Part of a small language model's weights: 15 layers.
Each number is 500 + 50 x the weight over the matrix's rms, rounded and kept within 0 to 999. Layers, rows and columns count from 0. Numbers have three digits each.

# up: layer 2 MLP up, 192x64, rms 0.229, rows 7-73, columns 0-63
# down: layer 2 MLP down (transposed), 192x64, rms 0.195, rows 7-73, columns 0-63
# gate: layer 2 MLP gate, 192x64, rms 0.24, rows 8-73, columns 0-63
up7:586538617434546515321544465426439521462535488441477474410558484515461455420472509427562453489498436515533474529371637517491533580481531499491448555394442542567499514464579502436557523464549469
down7:569510473492528532518443540547532491528491555435402469569577597495455498558544508477423527548429464473492475483468564489593519530503538477466517414482540559394527529565388581514459473565343455
gate8:480488440531571450500575555558485455429472459536523487549492477501501522532563491540477552509518476608503503557568394519521541540474492622543457427504466487398596509527483502437479440472559421
up8:483424470551420554521468483578492456640581455405479476472446467445548477480495444438473448541493553434470473461382550512480628485563557474525448591497576494553492419416523515507559599558474440
down8:579500570496387444542464509453474445506433504490662453479534537471461435502596523492501453508482514486416489607540446548420499526490432470501482523405512436509482465447544457465472513427591517
gate9:457468495481552520511567454443545518518447471550491542484447555502440501510535534419430567536460523436555473393577451517534464515532525459401547590492447480474518476409518466471484509506479531
up9:486534504490439459491459539600490457459493487504516405434543464445479586490540535563551509547572530533407489507493494496482581480496439508552465447516538548457390537586470506623517441492497571
down9:553497523492478495479473537453536406530393491515487447478462425485545487520472580363521450466560531522456448486519384513497500496501532383458513539484484498541572470474492530494535528578496480
gate10:479493426459473519441480480616490465468526436498456464491501538481529520533518493445469489467464536490502525489493429443552461531538505425459503492495517525528531489567493422581410480486606538
up10:581475447536503490464454428533500494487482420425478486456475472515424517464504559571480466436475448508402492630478491446520463484553397438548517595555498522446477458467614507507465449489491477
down10:470461445485477543522539519466432481484514575561414583502519513448574478434540474515552444484564538476508587453456472502456441501476509534440500456550523446510478627459546461533525609544467492
gate11:539449441489493519424465480496508531495447544458455463535427528593493504456583485486482562436500526449441555399503487424503490485448551546490553449435503469527513529529534506436401529426587555
up11:545523491449554539487436409454531484456353464461568539570531482534500521542562507549492513515484485429462436497508486419541559533552570526508473432471521452479485487446466553527443592525440414
down11:501586453506474488486536508562534508561576484583504518427566602429512541504536526508446517589495473506591401532481451506598500503402409500529416509497564590514479431517520487553456438512460406
gate12:534473595537496603473510515533415503472503498449418533529515455531451496500610413545480548513468520483461402557556522565431521403524528501487400505487435460482424476441498470501465478525501532
up12:475548539591515400469544579453464464526464549573557522440457575596470541522498537556409463523455474491516578505479456536440400472567497507547494487467445457440452446482512528490368479484513565
down12:500398527521483507464488439456586485479475512402472503464484498624454483572533508456398523535552519504510396557544435492494521442444448527473560562466427557602519455536543491452413448477505429
gate13:513495492564474420556571577462493505432515464520562442400555481456414516480351569491593456608580571478465510530470484499507500525527507483420480514460390577541433559479530526550540429503607510
up13:530473516478541538459497492574458466502471515495602478540428519496443473468540510493446493508439441570449511449408445485442492479497441424551476484471430462520491395513396461420518472508442590
down13:465456415526496508492525504550531553573538457556572533589443482584500507462464567388550497473575581561563455444436550459514460549561485560512538519518415548493452404531533479409559469530536514
gate14:569479494381555444446525470520515490488476481514418476436477505482492447496505554572463462531435575452374537444444521445574590551523573488569517558499453483543500493420439501525480384506450417
up14:545466494456530401497451592444569467397514523548402577524496508515478497479511511416489518602394521504429570433575536520446487602522598502509538491462520505535561479512502532458552496498427521
down14:559582394491555534528510533574513520556530420516557485588453468539547460578504434478476453409514470440600472446577454443623393510460520578458533492526455594449537517470523447524574515523487589
gate15:472485524494512495521571467489518498512513520557416496517503440502422466439424437474474493423559510459481523473473431481528535564487526468479455648505493462486487545584468515518524496508501435
up15:483565561545485563504541492502428503514491500476399464508549521489465421478448430452420502411492489490461472468443463576451530539495544546491463514532485421490518438545456486480475401525564513
down15:477440541522531441491417523585471489527523484508529534475509529449618538525477511545485512501493489455494576486476515442423444573596532471427465426466577547497514470448504555518500532523495449
gate16:528499538517549514447506576454508583520541508400471478489551583544516537539391542490548516439521471522508579472506518480499493529400558571542555595538463402534501543529450521505443421484552493
up16:433522499470495529494547542509490570564556534446494399531523552538467511525486523546459466470607574507534539509521548426547445455430539550542472556525457425542506539566480472498454490531430547
down16:461557498538475535575545509421574533576481527525522464534435532534494581544470451482494479544444518473429527580514487479557381504532496544598488489524482520511492505575405503496550585518460560
gate17:610508450553491457554508498533601452444484468596438588574444415469506453450495537546466466510463408510505494548539495497438433412606485411495478501463499529497491484488426572584495449393491550
up17:588466381533492392513563426484503454510484482586452496480441481524540520407520450539468507479513445484529558474564532530474472422564546371439434539427502546472453504550359559558546481469500510
down17:469509533487590461546429501452445508486391442421615517419565495510557510520600495453466446583515457543542572533490440539511514494516480547495469542540465533468502450536524475361491410416517507
gate18:533514573496433490479488557499627401519559512498528532522513517417502453468469553426502383551596587600478447514514587547548553481471510444494564583502527509448509624482472484583432474449505516
up18:522474530616523507522597535477553413483477490506441444627563529536514510425461528539472534550551541581517508487466541537478418495507532385453486475513472496537476574377490465534459549493485473
down18:449460479543505470483476455470587531466550490473417462502576534470573448457491475497443487548516564434517464531495497449422452567425477475423454484650556509434489463490605452543560512546582493
gate19:494499489509385478498560522460595489389451454440492416472463427479549522542399460455425557416534616620505496498511606446535439551523468582552458531439456474576529571462498428525514538470481528
up19:459480445502438474411491418515472412622532468489568443523448523498489487439578567533561420451488493567430578429471432546502584544500512500488623564542531540510476545525540542602525350424535547
down19:471503441490509469414568402471537456553547478472526477465466452466489484464520483466457364460570513544389614533490453508577493471538656471525510467512428476447546410484485539564453453429537522
gate20:501510448464519492504512487538509504523487448499585535456487493500453478512528554431544504430500522476550495518470425508581488462506460529518566541392496611488482422501516517614532497570524477
up20:546496459506492462460489484518467500445536454486489508489519481465534498569540416461462458519517514527526461493513426469544505521439496517563514518421516522529588499454387493560554514511475495
down20:459534552536584496476566496458556409462504585464501520552496502584521519510441512494452503452470562503496554505453488485452490418533422493475521543531538536522510596509537563539514505503642447
gate21:515430536463544455475522424495525609588486539506608469430391527395449519470510480506488442477506487498510563545532490549490540566595525513481485486523556493431540445507509523494502467570484473
up21:567439492488583507551513484598522539506440596467511486561395606441515495476534444566533486487513538389431488548522472512521600542545531518548411449467490524505501366448532489490441447581473519
down21:503550534581476514446524471504523367478485485558536460562515566480555503582553438512473517565523458398425371468520399525522454540470443524501549521540500445501400449482594485509544481560529452
gate22:440595565451495520488505365469422514571396543451473492477592502488486588513480450488419504521590434505441478518510497511454522565418583435486525508488471549483508500592467417478501471474498469
up22:556435450515518406459485604496564455494468444493532423499380535509495449521489519474524501518457539557459518435520596557579512498509441490536515454566415467496482558452567521487517437509538498
down22:482481523387466534444485427556437575518562455493467513548618564482480542473495562551534487547520473492426484540513498487414479400572503549482479487534580494580483502535484471487501420481452386
gate23:532451578486399533402536478479479601493544512605538485538397472446459507530426558473492530509479443460545484513491538460514519475505469486541570433539425518523440618541499532562429520421457468
up23:544553454457495502427568500454457461468469462400438487517518509513545535429463408472530548582481635563467506614449596477625573517484535555494500423510446481486503484522500519491452490425434557
down23:384419555543518453511489519470488494555445478516489507482637506512493466518542568530493482500521503416488424545478463536507617462415550421471454566409545473562520471416486477464462499450518437
gate24:443508445501577407471471433534407543556519526478494487532449526433503549508480455450516469556421484546501430532455489472514499445501362458420588528490570534449534451468497510497391469539391519
up24:477464526481506513483523504541458476441477449512566490579484518449591556491434499414527538474464509586538503524483491497492402444630438541492551577480524556475524371426487496447382471503387559
down24:479534509492489409519528527521460627475458563472535614469477616587461475516557530595505503558560399478557597373495498524548514487444478519444511536464469476518464546514568493511546513529557515
gate25:444526546452406467520510521461509466446540465526489453528543413445542461574453502510484429487561460476506452572444556438483495553546475451516438482454483516417560487500634512505537495532492565
up25:573457521475578530561543507567544525523487507455564455538523510398431462475529463456554542542473526523538421506533539537489549426622486523472489498574532523528468581515436532416506556529543546
down25:530499553520447440633569528558501647481517452486608493557500446500446497421474495490537553546533466542474445565472581490552543508582474457401491455514506567501525454480511523455482511556533604
gate26:505483434575434447565478556493574495482465467386530474382460415446525468497512584532421387552465432519497520443506578529468526508517490526473480465480486527630569494444517500511463496465451508
up26:482545626412466469458491505458480500482403515522496548465472579580527630479473520592563486466603486505511515550522446455486526469502600544537537462592531444455455476541505582508524550544433590
down26:487583454505494484425539466454484504538535456544545437565550477475497483500500473341399475496455427536432486489606402459468428432517526470544540517535510518495577533508486612474551505501480436
gate27:490454535470475534497494492586453457445526591502562496475505475480463536452542584474507485459551521633482498591422428333479423372417549503481459634517411441447519479574465513569441502470485507
up27:533502489485576352514557426435542533542401507396486474518471569612443515490579445517387651486413475451459428489552470557470527461465499478528593516422427507500419421571468570520529468476567483
down27:523539480521519532638518532486518532574559507646431553502538554464539444511408511540461616516523482567520499389499572536474591540491487504543475492479452611485521552490520531394487427556435438
gate28:538447577472601452423463460509521519502562444494537432565582396501442444457516450569458524595538453448513561523500527422504519431440555438517550407521463474483431465498544510508441540485455539
up28:472549545467511544514459472417535472519510527499483476518543488451488437580443341503538526544615548542440510550368418526414415511507448473392565467532469548591518444430501536504511529518473534
down28:471460458514462507592487558380533451502472513493504559476546499443439589459452523528528485412450440470508468527600608525423543538572536499452438517517573478448468544446528360520516481431497466
gate29:558432454518519508446567525454506510424379483431445479507594480507412496563460444549471443477511627540479560452530480495479554506476495558528455545480439557544473539436431543523474523530538509
up29:484510537527439530453539502469469449562590511483557509537523589553473497451504528556611540463447455470524528449529429532579466508549545480432601561447513534535506444541468482489473450558548460
down29:528469556512430467420511431431523453536530509483575548463487546480435511458473534486633468500517538424434489488569499598477495474494457525549514553422551494545439464494555526513486489528524463
gate30:524514533553539572459547486407495506507484557509539526490513454473447521495460537542492574433478519549512592508574481485444524448548463578556508476502519556525439434507515464586423550495445471
up30:500459504505462467487475545496516501499540531410555462443455472486517479601536536496525390540515517462467521536476467519544504580542438532453457486504537546381508492440487474425507482502543483
down30:482513473457442512520536504425487503569481584524508476529452432552561568537415501508504483448491499457484472619500462480489562469512546438511566471520385561458404530464497482453516425529460521
gate31:468548490370582412596463469462544491392513535482545434476543420512468512503489503546533503481498487467474441473531478472533485493528487437423533478515469611533369413473473554458494483455651473
up31:460569468425540439609474469368490386386589496480497518440501567531536476476460425531525520468533496444451403471539532428501502469503470497494546516450501562518475442557524477519523460462585522
down31:548406551536507520415434510586558464523510531468479491479409534414516437488544573568531498537504522622440540447521520476586461513490459555543461535558448494508536539445450505488540526494517472
gate32:487517511505424508457592538553521517416510481564418485517597524538453522573415485379419427577549503515541507472581479503524407569447556446443521469560477504482460528550513450505520495432548512
up32:448464395439427479466438569522448491508384509496342389521477528467544598474550531399468558564557469430416527486521449498558534473476520485474506488569551517528503442531528498510464508505485489
down32:496540576494555451554446535477566544432463480469602535492484614519494534456508531580507499366378517480388468416427552539509568545472450478471412486504546525487464487409504586435527461476459477
gate33:467446483518391518472531636417531511520540455531440484496435518449553554569467492479430514415514610527540512528529533459379513536521477535438569509489525458537501525527446532436480561489505602
up33:529501476503478478471512531502533488537512510463394490468464440501477535525468404519415528506553550523494385502556524487451448627480518521418522469532598467590591505570506515550585490546414584
down33:496470508548486470474451463468510566492391582483456476500565524464491420508571460597457498533533575545569442451477462413422497520528583546504464517516537480546620543495517522579554523574536568
gate34:539478489487426479598601431461533428513481513462524443504488505478366449477534516583495593579588505516528437443528529541486490453478526487485478535492480579528551479442479488528570510538388481
up34:531442493533499565428483543437451420499479458494527491493490421523539553494459505507555479501541515502554435596394456527551537504480470475455472452503476426390504502482468446492491564682462554
down34:361415522499562590585451476460481512507538537501468575493482549585513491409458462538526465619510565495520552467537479433530482479485473492494521429497478485497564555454506499506481588557479457
gate35:448439553489569434567549435516478544460486496577522475603594488554541474424408522483527504465534476492417463462510450504558521508472521528537521458413463512647523570507555514480505502465481469
up35:543517477467465524460450543453478485608525506447496447397435528488504559543517482422500393593501481491553531509416553542423528425502503437526531509605499466366430361567510496546519484571546542
down35:474540521506540429559553525650496479603491478447562498606541524507528528582397473558451556460476532465487528486517475506454560557421548580460539516485486583525488520561530495456558471610390494
gate36:511474432460530486562480486521480475501477576447510562540508545456440522459520552542566404613450482531515521500552457494541462520496548516482557377475471506478409415474493493529497472564546558
up36:543514489563486516478534542423485424401507515472549443587510526629605446463500430439416533527539422556515523515511500429472524557467511477488428537453534521364498496517544480465565403379379477
down36:516574439458511356534535569613467426600539494481504494453473595548458515467577510534509563532437513497484476553499528451524541374469531509552568493369481562487516548481473536487369521551527491
gate37:506550521548460461466483503450465474480494374490498483564499525524551600494524589533469500521504491537477433543555572608404497517480597458553588486460501438426526572438443444480510521479503524
up37:489509437525474496516474548558418542485572528539420573524491533558538537522529503551417512509485488450476342511509461460518563405506466444516515563457490476513578518542558435469544439523465398
down37:539449519555609507504485570518586518489469548504519508557525547554405456452584353458476467426512458498489494563470517529542445487597515560499474595483506460454606481558497472471462520543461466
gate38:516562505571508401493563440540501529428541451550542470535488547496489539599484498474462562471454505539453537505498385498472514486592469553532541456589539568527516544508360481486542535428562484
up38:521538546588473451579549557405382512455522475501496481505447584508592451521431545535446454415435487520465519467535481425520436556474512537586513413485416465493556503501435461520550454468554484
down38:525526421559549508517552474559585536480437437491493428526545408415532543540480457585510543562474523480458450496563479420499517448443526479520564519497523479509486498556481588463495550567473444
gate39:470424628457450479488514492505491433425458527566435506517469493489465586453422420437490487528494463604439511462572466482560506550567558495498407423483486556522589536506502639471486548508467494
up39:503421582473466583489554499500579563466474537428427552486513472561480583503479562469533495497471493551469567416673482562560511550655443499522496464462497464502532594499484630539389518369445419
down39:576399484514472568432513358488441432412503560547445488457516514511524468440493419443421423513456527453480480514542496459438548495433463443499505487536420579492502407469515460555565529496498678
gate40:532532529478445525573539427559469485552509571516479526482501453508500497549416544465489508478420449502516588441469536553397468438495469460424599483567497573490531477508502571444530514526438469
up40:460483461542523463467479519408537449464506482431529487513449546455544541481604474540530499509593594473479431582547502450577513544524521558565475475384466475505448482487444440551532492462547509
down40:519558502481484542490547509494519477471557460457452471500444415461502499591460529435500434488501446495467502465534481467469465420543553489423548393440501526492535474616542463456452476594452444
gate41:470537503462510495443445506342474619451577545529542450489503451483525538515525482391475530476521467477492441584520371545392463514513545476468517625541537584553471480503525536494489561388559498
up41:488456369401476445507480518561496496512448515507530536463538461534511583466505448624550447377553462460492578356567503589497559494609485522521521514550464428531478477511462499496559505524412570
down41:427558489558525461516489497548526530539525406518510456482514425534452490489501485565601498494596468399523564469569539462448510373592447523627549464460440465472470487460519439535446492488400425
gate42:443542459506462576470543478537559532524492518465401520549505387502546534534436563576465520497491443459495415625503407604482470517493471549459422471526461540548507478421429562552476515490473492
up42:531493453542559424462460531412457488591577494493538457472599570512387430507526500488500427577429474521514577477525568558446473501528429451532525530510509556547514470542505392383461491511499507
down42:492441522508511632534486454581477579480453545456463538541468454510540480516424556527379474441509483538559501543501479555492607500455530460508464544474480563531477451481545518500462483509449469
gate43:551467576506506500500566520473475616495564584521527482412577440508480422455466441477435398467569456452524508490492577481459534443474480486476574525516492515498460567478505495501512558444536493
up43:484422557589493471608516476460488524491496510497513508415525509519508463524496484411477386411536467462487522504465592493544504515476467468463542557530539460537455522454422509484535503465467415
down43:565486479466516470422477529499498523510517499458589480519497500521502527412425530550493525512485423483571493392538490565511612480480533508566451497434489493413470506573448405524543518561457567
gate44:522520514544470576449526557478520512496494485562492525460469468487498422516465444477487510485535532501532592493532440516503499450471500503468481506571504536499452526542504606446414489452584417
up44:461414530391561415466493483464489528469572600459486462487608567454480488479483463482506504540447451580579443489522506512491514609493520481446481539369466542516476525476520502501519502489490540
down44:517426455577457524529472528491497495496433447413489521467489391493467484511536525485424504501562518545512546571506405403510414464464485460422544473544553475502428490555543451511477504623466506
gate45:431591484539480450434500542391428482435516520522421547507494503434508550458503557464518495522514451536463471445547510508546566504476498332371512536508559583548477542477460548500519533493576478
up45:509391496423444529479568535502534502508529455437559456531469513541528511555488508490483487483425568464551569498458489521519508482454500580553601502488462468473472486517541498487522442637527502
down45:454556518451441507487539517533529476473539557540393548520605550464473521524516661498507462465478505570501443454469519500488506578503485420444479484554552555448527508463599498492502493459565552
gate46:500457500447579474455503578488523512510575472447385538586511523506536569475510435489573538512511487444476445463488422434438475483569546520526526491597392516533436413468601570478497465513462477
up46:487417514524470516481639564494492495527524474482415551526525552497543551532488475533573560539444500466429451492457422452419496433507522599468633558554418517579405496512498543496465546605512475
down46:400515477472495457459484403438543483486468543499467439451442534546462481436433482468469448514484491483600552541508578441543555496512503571442519487518563467488657589524474499511527496510495488
gate47:533496504443461474513558524531493458462494496505472548488497531520532539554434548592558558448513517522485537444549479562534479494557589556504590509550468526519537430553452491522540497539471470
up47:495438482483457549499481415522555507522472508485547531442503525495500508457497486487447467547495474414484458644523474392462508517540427494548470442502503583491516505446554565476503455503507497
down47:461482482438513458511529538490446526611502514567493445489378501448442466439442483488525503529498657459543562460490484520550468512507483515469477503500442482482461553540539547502549513458557476
gate48:473533509577442525490538572469470473528589525520543508547397512481514500445549581452454484460503484620542463475538498560464507401465451435492478561499442496452497489466526509420473623444572490
up48:556551476499481479538540522537476544527473485445529494432547554520493595536507527459512534601549541412530445524517565598525560485486551393533408571497653567417486503449486472528526442505524681
down48:430530467604543493428537531484517387523507505590466537533484560517556464463524558419431541478568518503534512532469543441582509418577621374495493466471487435500522478477520517549498476564461530
gate49:520524437523502456460517502460448420424534496475502428513553506499557476522467512479529527418513531473455498569472480518470593537591474459569500500431491548529486539579500594471525459562544529
up49:503460522517489498483472518481503460473469463510443493527472546529373521515475451492456479536541522547531521359535545488567557515491558496525446516481492528405550533462528542430473546480582572
down49:543535558543471471521526507439520465465514462583564435460433509487481509417467550502601517469446574537463495576465482542548524494448565487452545540520533500466507585587537540512487551522522495
gate50:592418475540519417568545551535506520453570540487536462486502510463517398480467494533540483418503430513538555447598497409484514502462514488450498578481536455495610591517514585528484526441562412
up50:511518474529445444468455528521450462469502409468546537386580559553473469529481509515472560499550499524408534644448561527466497515567537534492515544475483498563527470522507535434514555636493438
down50:450481493494531525480600565561528520400513544518500517453627545459486500588479546510512464465566553493551555547537502512540546501488525515419383522513600548516521474499550568568404515534501458
gate51:567515603529494421544548528522513493524566473483491465561536514556558564492504541517545435600543492443484512450474507532482546559414521545489576447419546517505467562421532436478497533507491542
up51:483458533522528410496487514545556499491541456445427561541430567504482511508507589563503444515577505438494516545511492533466500561386558587522509533377484568476542575421432558509497518481445511
down51:547543587478420518523512403560529428544547474611397446498570492594555490469496427550558481516539411451535468477465552543453484540497512487494477516458485466430464427517555493533570477467597476
gate52:461557530501422568473530443503465543543457425424534417611406507499467541504541533500519514495604448482470485591444567547460479463489477458565435450524425447459598521455444499519521509437566553
up52:499480592470478530485550513485513505567537512515524484583401553512594558396598491452549530443600441481457564543493453495481436474496527489495498446535449451484630520518438436574465569455528383
down52:533490486521566472576605515582478508488564467466532546526544400397522530495522501591607469477446511476565560451461490523448574445473489632517518586454493483504494602571461538552485530470511510
gate53:538457483423511561498521537568542520507549459537483553485489494486459481473471540452469461609550450416498490498540488546546492426559574467512492500551468543435490524428417572491557522580504528
up53:467456540461540515501449477573624545540528514543567600562509520503453542513543582543540500548522573484465444552517538582535495499555515568456516474445451494457577481466487412539542429549531505
down53:522479479507504462492404546473551497508534521488475506544408522541475548455454539472482554525551607512492423541569516519487467502513459509503461555519550559376591439488505580478560487550446512
gate54:496557442536573488511427456508475564570518503455498588561574505562453444518515421471549511494505447516437616510402474527428519510472500461407593536506447458521471416571509530437439483530445518
up54:545515511519577477578505483555463540555580516458489586584490494518480543522533476414561487509419457413535540469481427523457481504485441515391547522568483482530502360500498552451483420524519488
down54:439539567530520564489475478469455426378444565514441558559550507543508449458508519512476561468566575505520492501558618487515559456524491493492493437493480450512576575385520511499497497424549555
gate55:509563587554536552434540435452510572555480404493494571518584484509433511541493525524558440499569435455484493496504593425596511521556467497486511532495554558506475410467518480478382503505477612
up55:535566541490531491464445475416564519525509470577485517444559500547412513616489455438525548470559482520529486495505549463536588535425461478443519541486384559507472444525499513462561427476621567
down55:533455439428511413430491550577472523510484537551539557525477492502439578531374547570501469613459539386484506540494515453499528523565502508642509474486494412465515509441510468540457469482479465
gate56:481543481517588432502519479419532496479590500607496471535660491542526527490514493528527555463462512458496571446583391514488511465467541475470506437471525540493462429570511471462488565504521474
up56:484584453455487505528547516395488494500530555466425477551531508579576684509518479536478484491596493442449529446596487510445503523410414504492497508489493515431475457569536500612492484490463619
down56:526491561525429467554521497539425537463517514477579454521453515482542459520473570524385522539527543519562447484540503610548551547496481594490462589542500468540497428437477504514565541525418461
gate57:459458459475612427482463479495503530521477489454516457596464505541412474471542500536525492527501536397529422533480445472493525505498575501514417487387565498546478467469496511417546466556515446
up57:488486486565416545465589562474502454469522481425487513449473518578568522466408523557586556465512500571527536421622473565486512422455444502487490542534396409439500478528447596446552463593515487
down57:421512463450469432489453493535483625462465483440451508510443472499477471557532597534520394560485538483477510529391525448434463538527516481559502485447569543530496540501575326435497512520591527
gate58:515430597523500578507576510509571485546527414491570469518523523542436560495498510470483431530497562545509484509532568512587515589577516530478496552503410503429486538444448537527456522480485499
up58:502513504551484588573558554513545511543517451473590548561581568579431556451553488474524434562553469530508491562517516534564469582555448495530426493431427534439506506500493539494375500482510570
down58:557471563467467440463477462554475439500479649449504557485471464469574543500546498568505488545473508454460473478524561440401470498486410417539542556554531486575538508530504543486508511590622537
gate59:458522396507490520467581458457437542435478473569498440454528560522505532437372518504486569430470444426520449457518575487451533530489486494520475415415561394484563481486464534467444488437573577
up59:511554495507549425581557527475509487486493527473537516543578428546442394451505445508494428596486565565509630492501541481613594455533485522482531557538451537508382493541448494446440497511542463
down59:530544467458490579571556497541486480453510487437447439567572521618552516510521485389466553528503544504523443521608527435472429503479515381464478413540510583512465492568534512556532497459575525
gate60:548460526526511484459484534518475578442569502512555500462481474608550448544443520545440486489645545509452531435601488573456421537549497471565520594582584396498383564490519494564470430504554431
up60:552506540581520480514567495441521562527505477453542511397467565446513455435479540533442489512523506563556451453516536497446415455536494492531568542550498480574486525489478559373473485464528447
down60:437505519574538495528476488532489465466534544451546492469593592450466471543460593579521497468417494595477535403555569494494518498571446500421545482455436557577517481396620526503596497557459525
gate61:553489472496478420528491505567521573537391544577481599412499450485492506482526416486447484428467575494514501498512473527413476446477486390490335512514520461515609642494446417468504528591496497
up61:408564484503596555482490434554561468489403518477500444458462447493533430501486632589521467464508462548513441547549472586512551503571478495509591518469457521569396400498502584524509461429513446
down61:481448442521526502629530525536500457468601526482502465444564576436437493482449675500442635553455493424522551487449439527554533492488521556424564499430449536564480418498508451480535500482514468
gate62:551417520597434528498503525514408535488399458554523462468451439447492444458494549400683435505487435504441553502557479587498621446451581568477535530539545502586508566557571442532524450444504583
up62:558421433446385496525483440450565543488389491598509492408444480439506504470458576479553457465536503494464540544575522528470505450493543632524488630543478509480515466560563516550525408513452509
down62:478514489608409475536609562550559515470389616558504501433442471515502518428518560520583427526467496455534594479504492565472533386521518502531382538500529534592510470581523471557508510430505580
gate63:509510455373474505441475533484502496553495553523588486492486563523552472449437530498488431551564383433495552527468448529448478516449536469427455436494529500570413451564548433421490523428522589
up63:516453572523427346522442523498393386569451439509415476561518600478580501507462414562499495498616532487437579455429399528511505508501501507538466476467469501589503495539505459457441463441469490
down63:427472570549523504339534522506542546532588492504482557467463473485456547513596633532525461511456511554560456453557594504495589581456571448411485517507521552490513485423549470487544493535526433
gate64:576490508499635472448513488516523525511537439456413505488518581552440543444557502512598593459589620542505452472467474393524426456558512486483536496582452462553455520537554446431443539558546620
up64:519520564565515484441436471422541512630492546604505540520561476413502522534532439368528596561512539575400415434468492537418478553469431508460558427541476492541443490427587535623510507528475456
down64:512485464633439456465510498463501472476508496464586557512370470380460564494399467472570484445488526487470625547547481425468492505488374515514497547418456488430520411478416416424484477559464457
gate65:559523539508385548466539423557437446531484628407514503487458488532476424451465453490494470433549486471569461514530520473452522515504533466474559551518541472523447536551550438375482540542539529
up65:450496463460476489485515507441494563505515495498488495531494546499426505537531400508496590501523482519519511539502432524523434472501486471445415493451547515516626483566541602474513496506479650
down65:452472593559484529516451467529444578596531518482403535561451435500574443560579388571464511446506540454418542567516578493440562543474471457511519504534488508499497414564535534505525571505506457
gate66:411433562536498388511477494547519571487478484446447481494514461419510495407503381479470510458422498455460501533527554495439488534549577443465526481468550405569553617436510473571532444471517496
up66:506524450529489519468423489519413524486482424606620574463466416539412464490518492482520525521520466552526572547488431424537560586527478546526444496481485521474468525462423532495536460554578625
down66:528443473485394455450457525448521506537555505409501476536509552426447484478588507443567457452461504504495431539565484581498388595525432497457487414497468472584544542553524503515531435489504473
gate67:497548514491397525529497571505530482500509479488510559521529541462460513501485450532434588457500469529386448422414536498427521544547508455560540438516550473439499483413450456519426573509467463
up67:465523515465448487519499499560517599490562579470513409503490483515486513449415458486479549488515532467444525381448491374492477515441557447536516565504501501535518554467526529476492511430472535
down67:408449466554554529407425502489528483548515455497420541537470468428423501497525447465510470527523404577560515467454555494522486498501536471497535480577435572520506471465460533504502406498454444
gate68:478459593556524551570514512515484502573502434451460542485545469490473437531472486486454570452481531379523500496621509510434558426557477470517516473622452476602478517426461432565433545603533552
up68:425517590492418507527445452415513438494534511400583596569412509528518423504549422516439471444476536536493445529650484519471467439534546454577566488569506546461566586459498399565470526553445457
down68:413529537471520547543487508490507529469672486561456493434537526530576523571437418591468502553528505528430407467485521538550469521490558526501460548429414445470497502432456620518477505549539383
gate69:535446527490519443532459462536507478469420558592529530514490550378461581499507475445559570481527440499399397496548454538496572451637512477541501566516535520486538563407492535518409554523506580
up69:524507515438476440613446565646523446518457593573481520462497475388472542469469463475590520541512484514440494497510463575419509398594461575578453503479568460487490491453435566510441556529499511
down69:490490514408497592457489513497434454537481472588507453478502543506544491578471574452419518573576569521554441492547530541547492588607443500474512443603459533478550501619554526537507507457625469
gate70:514501502517469494515502461520432500503586523438624456472421490474570481501532530550469437518543485537495566517487505493480534422510533606574488499472476489483500493482436447510450579461450530
up70:548530413508600519429510440494502442469527471483585506491517529487521431502523463594406520500524463505483540561489557454506538452528500547471467563401519482459446568462491497477481609454483522
down70:479535493521461550486520489440443501511492544502463548477593532495506456516505482516483546577423553464509428490464470601606553470513415444523472497529487547510451449541573596502529521513578485
gate71:427511511564487554463524511545382498562377347475487470392531428451321443539516501491551474412506647465443548493481437424452546565519482548473498598515516504526462616538450456452561452529540514
up71:513383529559483491541447487447584501531626546587532556526553440585464434500538499541467542531557491636431593542442542452551497544575515418488450451509430632495539557522581536567451636460444481
down71:541513497547455514544557497504362483426438586574560550528470559514439632488492448471446396451526533453535518489519428495553473484431547556478415480563509483597547510546539521545399565336456490
gate72:435478486503523507587511545556472442416480497461536536539496495464456482560410453608498548484596506488545433546522471474437549440486566603523464457494502509456480457431653422488480510556616431
up72:518475460432522492543370467430555428441533542540424456520532423533453437428465540378518579513512555541475459359465523539539535510468518535528506532468419589485519566497473619496507500448468531
down72:522430463338514528523599510547496496554528517557379485537523369514474593467529479526519522560540443563478535467543499484547405437461531505513575553433509491495575594581531437516482526491481552
gate73:564500407560548499447527594547522489514517414526472569482546530567413424502497524453481569398536557550493492510480584451440440480474513637606505501429459511518623506498600516480568520472578527
up73:465435554558474409485507486519451561561408531408428423473476561475490497507490514536526497408487548555372539519418382539500447502484453518524465426454486590534595569427540532484588497448461419
down73:490547614549416504476582581463551586416476510479566396517492533480466480546521430565496504482490452528483524418458427574525590435570500455381416495532445589501543501486444473503504483427543500